From a checkpoint of a small transformer trained on Wikipedia.
Architecture: LayerNorm before each block, learned positions, biases, untied embeddings.
Each number is 128 + 32 x the weight over its row's rms, rounded and kept within 0 to 255. Layers, rows and columns count from 0. Numbers have three digits each. The size before them is the row's rms in percent of the matrix's.

# layer 2 attention key, 128x128, rms 0.0947, rows 0-127, columns 64-127
068:135082167115105074103113131128118147137124139120124127105145151080204080137104179165091194165130158106193168106118142125110103194110168169120160107094064096102132117141169152154107123191118139
140:151189119153158124143163068079130106093123139141164113130143095195129198128165149086170089063184103161098140164123120159120135078152096132124113137152176155097123161109071129131118083050149122
108:094083133094101122051081178181143140164150140115118136125138152066151077074021118132094148111185148103117138086095071096121127138118135136124112094085122097135128115184169182125138134163135138
068:110145141147115128115078105115122192149133108116128156126129158098170093150106110125135079106101093082226178160179157094129059169109096129159087072110112175098161095131171109094107144130149115
075:169168148136145063114180139074115154061130168129139148071135125120081203120148083095086148094124112212057127106129149153097169106146083168122124088134140134114107152114147128100086136126149178
082:162101133103130065175134172109109092158116131138099121114037094206163139198173114096177140147099121140114102088121133104168173118161134126072131156183066077160100139093077123089162140179125170
093:114161119181133094132161084093108125108125136134167095110162112219131178083167160109123141167140097104098115122126156154111131084137102100157089141112126133104102141074079126154173110058126107
096:143094119077113164150159114116164080202120176116094075159095143156094160106180122082177127138128125112107087093156113121170131102093130072132164165106131094118104190096066120143153059110122084
060:194104120101140073078122163129137127160155105125157148132156141137092122131125094113091135119132162159090036084120098107145170119118118134120131144162133125150078133150154140116122104167106158
108:102177106171135108140150083059124148091162148149194106049151103182120209097147158124118125090132102132121137154143110173082115064159112160156105085105147142113134141080122085109105110128188120
074:153095173070147137182114111130156141188088158127123111134155132080111099146104147134169104153092166178172171134171107103188141148121143116121125167084116160122118108136140079118124134067107140
069:064184134204105132127146116134121138100155156163170084059132143150133165127104143127120145129164096150165135116098145143068057111125132155189125080118186144087170136098127112148144089162148063
079:116195119078127137159152102105094113139108158076096095155115113128103139180167140131145148209144121124163105155085172082127102130091130102155097132116141113146120142086112082067124108078107109
090:144131177172150106154135125164058086140079192161155107144126132149161198124165146114136146177097099137076162148126151142142136145107117109058116141130117089064106121100091157141179096089061097
072:118084099106120198147173133166131069161104160136125121185123158152074102109102091124147095119103118135115052109173147110184169106129161092091130186105166098165083180119124087124146105116104100
073:146114112067137219087098139139150143185113144094139081137104168132133172108138106183098132129104145147152091104124166117169110189098170090133178094080077141089113139102116107085111080121141087
051:070128118189130121157157103119119165102169105133145125089149078147172116109072131151171129109076091114205193158184175147116128154141108115087142133050099103161119085135029170173092151116110125
087:148091101075095127103074134153117140173100090117049143191093161046138058160128110153137137124156155125156128112123095107160119147123099129134134098120078088154131137170148143116106142197109125
107:123223124189123118140161121108115104077160096148146119113134143200107198115168099091109114139096098136078128118142136171106124107154090106152102092170141128139127148109088087126123088122175128
078:157138163105184113081102128083180165093111116117129134095125120092114140158105085153069150144083159140152132086156117156121163173111131174202133152072119138128131078086204117113098129136133152
106:182087078084144144148146126158108101148093143144117039162126136170122159072209112086134133162137143134096102129154145127164141086082146094052143193119138061093111160089098109164177088073122092
178:130108159145163154106171144166176093060123094082150120081204082107158087176083155174055198137151182117134146082113092153080142179093120132123174129123111109155169101101124116155128120117166156
060:157151096173152154128130105113161126122096164101148094148122147175064203107097085098078122126154093178116053088135173125154178089120123110166114117107167134114106169083126113085130111084161131
094:106106142092144167141104132150088149140134084103079111157101155049102086157058124147148113216118166097175157131075114142140094155135166152121175170130139156159152062165135137111094130147128137
086:107141142095116155117096128084144120108109197115147113127055140098121139120095100175101169151133141188147091132114096133094121164161084147163133077125124143169151145156120090034032140214116176
114:135159107195172085119160076101120135096122131150181089109152116195126201094180116113118102104091125159128137150135138148117138095125086117132091101079111138107138152077106126129170103091156124
055:100142137191131111131122156083117135124096141149100116131130117101182143163124145161199186153090133104176218182124154129123092137118180093107133084150102112078126071100098101135104076101122065
066:175093108114133113102169097082137077127099082080150134118125116180129105121140067155173136113152105140101102104139088121121176114163088089061127181090138139169138140174130106142096145064148168
097:176134137164140089116176112094151121117167190152131073116118141174153189072151150104111128137110106193103117130147138113126121107078080134165117129139137135116110186063115077111148107118116155
138:124174095138105138121083082104086168165120142185112143169067168156085172081200129096186079118124085149124106171134150110141083078165122125151085095139165152092130147142153114098116125130129073
078:113116095115092145139084101142056136177090117163101160176096138155112166111166133082217090067116137145090117156125115131194076116162135071060104099112129135114120140178094159132143148095095104
110:108092139106115139106087184181118155172129076133098139152126125082114058162086109176110130170083139096120147097127093101129119173135172093120134143135104134145134085181180187139117134144141181
108:074087129087117127071086184156176144142153132082124127119128123094100071143085130182093142167129145064144120105095137098113146156098226148100169128092142110118126100162194167132130164132122136
068:136211133114148140104062126149109168116121106119147150101095145123157124165133140160104143131125140090167161127107135088106095184136153134126108057145137109118186073137158157147147132126109166
064:161086118108157108161191114138108117106175085111118137105174115172101112159135102088107134099131138146089120112109133152120166107107116136140171175098129094194093169108115138152164175121161153
106:127099119118154124118175173151156084095069118088119140149139117083108080157082108144127148147128202172065100081107115149150149146099112124104195195118086108172111100139099150126136125165127166
101:135113115140108208163134103076140103089098109166114118127139100188105153130189141095185090117111094140133137156134149148131136067164106077132132143154182159135143139111109069114134114081136086
064:113117119154129064124118163143107164095138107094125160109132099060213093121090148209128112141126102112159178174095154131085073138106133146077121079098094129110163060150127165204170143110115153
132:139157103172131113143166084080135151084160127133185125083139111212116190104137145112109115092160106146129116128145137138083137075145110137156110129145166130103127166078129070116164127098160109
079:143103143092099134094097111106135072165064061078089132202135172130099029203092119170129131154148140106163113092178107041142119153105155092172142148156112095147144129143165127104149138125114192
100:137043140091121106122149164140121109134095125099085151170116124087107101160096111123145127125078182161097111127088114132159139165113115154078165190115086101175115112147092163174109151184105184
074:105152161167150082117121124108148158101131137104161113096134135091152114184086154194107147159176121098178187124114144141106069173123131135123143090107093176112174056148176113097113096147184154
107:133080145070091119045114146153165147142122161108130130156151123083134086172087143170097147117119134138106116094107088108117105158168123149108175119152121109123116128167189196149095136156139175
097:087097159133129107120111150151155143101136083109131173126152137100173071178049149180091138147126169102148187144099110118095109193095166160135134101102096155110167050183164132125096147140115155
058:118131131135137120148150154087174142123121159159149177138121127142056161102154135100147140095138115193116127111136140061155184118136140162113082083112146153127092119105098122078104092065126098
109:100141112177118130179172108091130109098148160160149141098110084180146203123165133104146126098131118151114119167135135154112150076169109142159090109152189134128114163062069082090133152123133078
102:103109157096111163091063134164130164201187115169136130141117196104104101111139132137139089122160117077174148146129149093160092136102204118107122087146124137080121136176181152133135127144121097
064:075154117100137077064155153129151120081091096106140194143136166094078119124117095070113096162073099159056091080082137154153107135135150129108169109160133205155128088128153176138164108126149161
146:101088144082109166103093140161142145137133140104101120166137148046113059165074128158104138188108166102155137125108122116130118178142138146166131129096093114162130083162179152116095141191122162
075:146111109152182084122143120104166118085146122116163128126164148153070167135138087119106100104153094172069076104128110147134158071111086134140098165153152120150107141068098131109152066118143146
114:119160114163127174124147108090135120132122166160145122103136090172138222075169139115153128104168092167117121154140144135121138104144100083153077133137201129100123143083082060100145127089111069
077:067126143143137120101151168157173137098093082061157146078115085133182077102041134198135147101157122117184196128128132144086147203138135148146139109083126145144191085129129160155073139123137142
090:125071097071113139113093148156127139154105109093079180203168135097132038150108111158139116124106128108098129101119111102127143181102138117100164162107108103140122107176166169183136180125111145
110:115156134145130119117178107053153109095170121152181126088128128206115194146144115106105137088168114179101125135131126129116140092107096159181115099155146178158154180112092072090095105124167112
158:108053154080087100124097168169134142155084123093098137153126152057121048160072118162091153153095156107161128124113136100139127178113141141122146120082115097147127092151180161140124172170115154
084:148169134154122103128139135106112112076145158150137080137132145155077213113134121101119126212154100174059050120087128117119131086143131116183150173152137110148127170080143060091159105141149116
079:181128167085137137184146099139118130167137182178110083150147124118143174122153165126113148107146092100116117140182143128116122113149111128135126069086078114046113198123114105122134121107093146
069:167115121106126144109139087111154076128102095141127156164147149178099154070168091074116101102134097119058095104124102122138153100097115112112171128107100133131147193123119148175145125092143117
062:161139105176110097090124140145175144112088141160178142111164164145081168100108100118103130102099079134046074109104134124125151074104175108093130150168138101139123143131147145093128111138131137
105:118140181076103167084081133148100135166137133108144096148176152102154051125117158163112123140111127092184129122140124094135127180133162109125180124130095149039104124163192169168147129161095125
065:135117122084137183125157078214136096142146173158072112172042152102128138163127161049139100147072155181131144099108141122186077116125172171138185159171185147144078133132135096099132093151078080
074:119147117096153157099161126177135101145100164100095133175150165093060060154096103082113140168129126127072108115162142135134117142109134125181165189107152066200112099125151096085141160185112148
112:149129079093084130153105128113096155204109148153082149192091168145098158059202097072191089128112080128112084120144172108154117059150125092118079119146138134108084170156108155135145142119082098
096:118119151166125115149186101135127097044122117119151126093168112133146138187109150148078186115111131191099102107147137181078142138117099160161139114117101091139153153076075035095146151123155144
096:128071199087135155165159095131131149121144094148127131143095079140156113158091083144110155113126117053120163094159133107117124148154156079115118163129155127096126140138100158111067151122205137
110:139142122142120117133034150100060147181084158103108132123060118120074110134127066130168127122088111156146108184165147081169147113163101132087084152106133118084143140125133162150123193111086161
113:166204126149112127081129071103148147168078128130136150115076122103117108107094111047103130082078055180140119133126153112139150136207130131115118103192130160113169135101115104153136172136120096
097:119153154141184137129089140148075134103137073104133070110153141060152125108124141095125121123144151110130124145136113127119128095082188123098150097158118081121140132112154145165192147121136108
109:134133155138070071116137116132108160110070112126097164152101139091092117147171146094127060108107149137146126159125181112149117084101131131123110127124062117139125163123118157137129172158142102
112:095167144163099108097106151128105217125126088052079199147124141089066087129162100119147120112107144104137111209098118116127124144159139145123125109158152150135153138122126137123184122153130130
117:141096082164131138115143095105136106174058146080134140161043129173116097104129092099105101125122126150111126093127128083163118148121056111097132148121094102136139138161132166142068107098090152
095:111092097170122181097121157100138144115169168151117138149114189136109163127201158135146093128078107113102122158202132128160173091100109177120120108045131144159141139127133122156209141140084104
136:136191127134105104134105122099147155084110148122097184105103159110121149139115137112155120110124043194107101182168200077146195086143146132150082114148135147082133126151062130112120155169063141
085:149158105106116113149117130132112128137166124167148059138119140105081186072178158094137076162123137140098104119137118171176134072161182092066135117118168097142074138150095119161170106156128051
136:109095095130145164077148129152138102151166128117193056128152154112155090138122165137128166112110137099143188052101096176121118175131114133136189111114107145097119100088150111151136066104173099
103:140162162125088160141083110072111134064082123133060148115208103111115139117193107118176112081109053120075077188160157109117157098165133115169091103126189132145132164134110136112108178144130102
099:183146128057110124129129129102099057103138138143122073136123169138101193130126123123155139143117095156061066104152100146187185054149098097155122175126152086121047169127141106107152119126078100
082:108112173172096087100093132072099171068101155100077156089129104127101112090130144118126138106072118086097071104116189062129170120122118156200106176130132105151116110150098135157115169147097118
107:123198158164154125088146146135110162101081148116116139122158141107118120138098139135082108148127088184100089118187130154134149112077070111154168121118125100098169170130155130139137166197099119
101:111124100118120103166125109075156073060108127168131115148175138164193148147090145100164139120134073206092069166131134134145188051129076111178139117146160148138097142109107067143083120118089146
109:155109063085156101155107160110095137206143122183136142151115127084161097127136114132200134124149100094216152126106185089149093134169174158121155134098099135090147075121143093121162161122136126
106:160206124103104105135135188106132090072112168152124116088124141150124177124125133148150150148102077191122133126105148098119195090123072123184103135177128127116129155128127100124148168185120121
103:097138168204127120139092128134123160105105127093114180090120082115156080144099145181132144132123136102166204195099152086072095220108153157104076110138082147102168103148113155121111148141137183
100:155136158094105067195040157095118174083124106169154166127138092093150191090104160135164185104169151164103151163153163103138166092141120155124086118105125147105065136174081102078093104143089169
112:146183102166155125109093128131168200156145139083165140107052158134111123118105104062173140128086089149157114109150179111159150121157141148099153146137089132076164093116105140161135126115130125
095:122086173115149111164104137168093069115152161115127141094128148121147169113149169133112165130104169067180207170112131124115183152088146187072058125168076145090104129172127154093086063140172119
123:092093136125124102138182082099114077084120145164139097127197087130176146147125140145089166151122136124119151071094120176179153122143123111178122156067148144140103110148129056151068108145134153
111:099109061109131107108155121134100068160173135143174026138121148157165129125153128102136122155151109141152156101089126181130122118169120145098115111161124101131126107106138093169077064115135085
081:131163144119135104165084147118113101140140118147138110151098144153097187105147180055162093135141089126124118159105098140198194044160120097081114118153164114098110153159138123126124098182099027
120:161150184167141140135050150115135175081117146087098175137058125171126122123113080115150073129111055165147070195149169107140166134137127136125091136129130128075157146151077189085110141145086174
089:171181084162146155085139175110123099123134138128160092108103179068113189157118122122122145130065140181104111108136122169137150117140115100138144118082159139071131116074146105129185146109105082
109:108131137112106095131104175113112072117169127166141098140186156142195161148139220129186123144143109092131167159116127167136140069131131146144109091151119112115113116118108107157174120154136044
101:134091099138127165096092161121073112194165115081145126098083123108118094134102129165144181128091145100167163120150141092103087176121110160163146145102090140138101074086182157128176119106119108
106:141154052112080141111123130099137139152103159185143086133082169190115168115148155061139106149092097164110068087154147151177132060143082091163167165120182114124161115087147093155129090134114053
090:103110151118133104138134071161128175166142082118086188198108123120113113147136097136117091135150191079178139138140142111118073153081165139094109126127058151157096134113122158133114173128163188
126:152124113067114100127171122089124017106131108191170050115144136152148181115137175136136153157121107124117112087154110159158129068116097081166132145124139088132100165117143094118140107131136049
098:127166172185117078095135163097144091089104180111156142103110067080133152142099136156110170158105147136092094074074111123158149125183066139130113098128093059133167120132130107128112135162088167
101:127174112174074125152153082151164170106086111088159130121175162200131083181037104129097116077153082178109116086117136120153164124124072119110102153191103136077141171103082118132112095133135192
082:167131099066091141076152165130130165179123119169148102108118151130105161077182143057165125066115078131073067089158098141168151073141112100113138162137182101125136137112129135160173141165136052
110:120158086096099109118133160173133151222161128150113138145086159184127101121141172158137070158119098090171103121133174104121085141150175125130120174133167127099158115111141131103148120161141090
090:103124131103101103115136186145153142054121129147156129156105189132145166149162163120098162124159139152075125117163129131108141058100127122127174104131197131159146119151163105132196130159117137
115:081125114139119136063206101152139148090114100121165144102167121154114171168105170154016146146138129169104115083139094206127102142104085143163147161082152132173159135136168123135101121171190143
099:132063144067199147170105156131132065187170161180104092108127084134148107080139161155139155135137154083180171122122115122103102164067147127148138159084112116168115157159135155115128205129130126
140:165083130139100125129154162118136082109115138138204056084113128164161151129096157142104156131115126088148167109140115169063105175147070171126125120127118119175146112105171087136139113135178069
101:100154155185135130074104111143093177072115114065140203132142100111114091169102131134065156120131191153133152137141130121113122153105123196135144084113057152106177113127126178140109156156192188
097:131161148197181123124151095174166182110109118077108177130117136099141060149080096114075135088151159135143165123091133089093103222099146129112123111162095152093132103118120131123118142099135193
104:112125169119155131156077101135124151191098117085073192127107122127096058155106101102143105095114095102175142151142157055124144158104159129140090127187066130096137141129091175095076174157137173
116:133146183094131124192072092102107127144121084136085153173107100153122170137154126124148095160119150091107137174165075112171145062127120109128087138121154125113060162168087176073020094126127134
077:158155071130113127117079167123112123136086128144151096116141145132131129099128116094158091145118079192089066117092103118193150095196098127139119134175132103073081190097150113117166111127109087
116:140151185130136126138090084136097159166077104080115131129132147127057089111109092110120093136138135132138124178128116058145100137151135151091088148165100124164072166177135176128155162104096192
099:064125094123131138129076158100134107153167154165151107101093089179150135128067183161095139160118162107108083085108146096120134127125116107158149111145162076124154123089130128119112118153129085
101:138102119122137140110142142140087154178081121096176087128084135124097136117157146065103105109113133113136149072136097159150097169103154082137130153090119136170154128125151155179124137111134084
102:119122085108095101115093092108144133190144166172064124161096135166119082109179082065164082092090084136148073165172165121196114083181108099124101145141179161115134152115097142124055150110124105
114:123183141154097127114087151165102150150052118072092142151131161148099129148129084092148051097130125119081089136150112116158139116099122114126109141174149100098167187109150187103136142118119122
106:108116114070118109136184165084109041129173112183132074136137123130136190136165187140114119189116132111123119107116098190166177097134128103170156143117175096108087133119167070148181081151112022
107:143151085200133138092080106135118220171103152090111181146075153118092090137091069126115108102126114159140105170125163111103089143176087155132097127093111157139117107146156163123112197125101220
108:090167096117123121129086166090081111080184088134141102139155143110148168107174136127127135152131146112129140116093141160123182077172160166139164093123111129121138117096139106160158079092178068
113:144132131130163116151181128100147025067164082161165065075181073139144186117118163144069169135148136142087144074098096167128128087130119070128109159145126113153119134130121106135090074111118124
095:102146106094149137140132132162133129188173093114118114204137147139192110124176128123106078187187198140124112119110089133110091097112182091111152129134141139135088138125127172131178069132136089
093:090135126165098082103104130112145149112140141158121124168101170191156154106111151145138129147112085170147108167129103120128130099157070145159071162096184160182073066171121057124141137154088116
112:081091061139169133128146159110093071150160129127160059126123157142147140095129105149092160170139189135120129088103099159115122174141122138152131143101126117175144093098200116184195107065097107
089:127187122127121106133138182154116086132138102126176077137114156145147129117147136108114119140168130125073137039101077155162152133131138108072147137176145071080128133139099148165178048122144065
107:169117091165154108130096115130122071176184130166147070147058132135134121084099139144133131129075165138117141112103117148119113165229152141075082130127067147142080122106121103167118117109111110
103:120095107057107120179141141116130044150149129208132030144135133132133159086159173108172140155135103161141132095101129176143153102133114118151144152148158162134076146147120070114103096159102041
117:129048090093128112155156128115113029155134158172158061121168120113181139115163175123167137146136131094170186108116118145165086113106121088159133151116138139118057123101139083128124099099133039
104:118119119110086112112185126130108102159069122123108131196125155157107163143178135119110066141146130170058078128142119138177156110101134113127159130153144131150106160131174138163231143106089109
089:111106154167169132131123142138126171165117144098104173136126131120118033105113106147095115096137197092194163155088129104084072205097129108069096125129128129127176151174166180130099154135138152
106:127095113101146162135146150118170205180188110175116110128122118066127090090143093136142151092140144117145113098108122121122071182128189126139205150103191146122152095080123116131136195086139143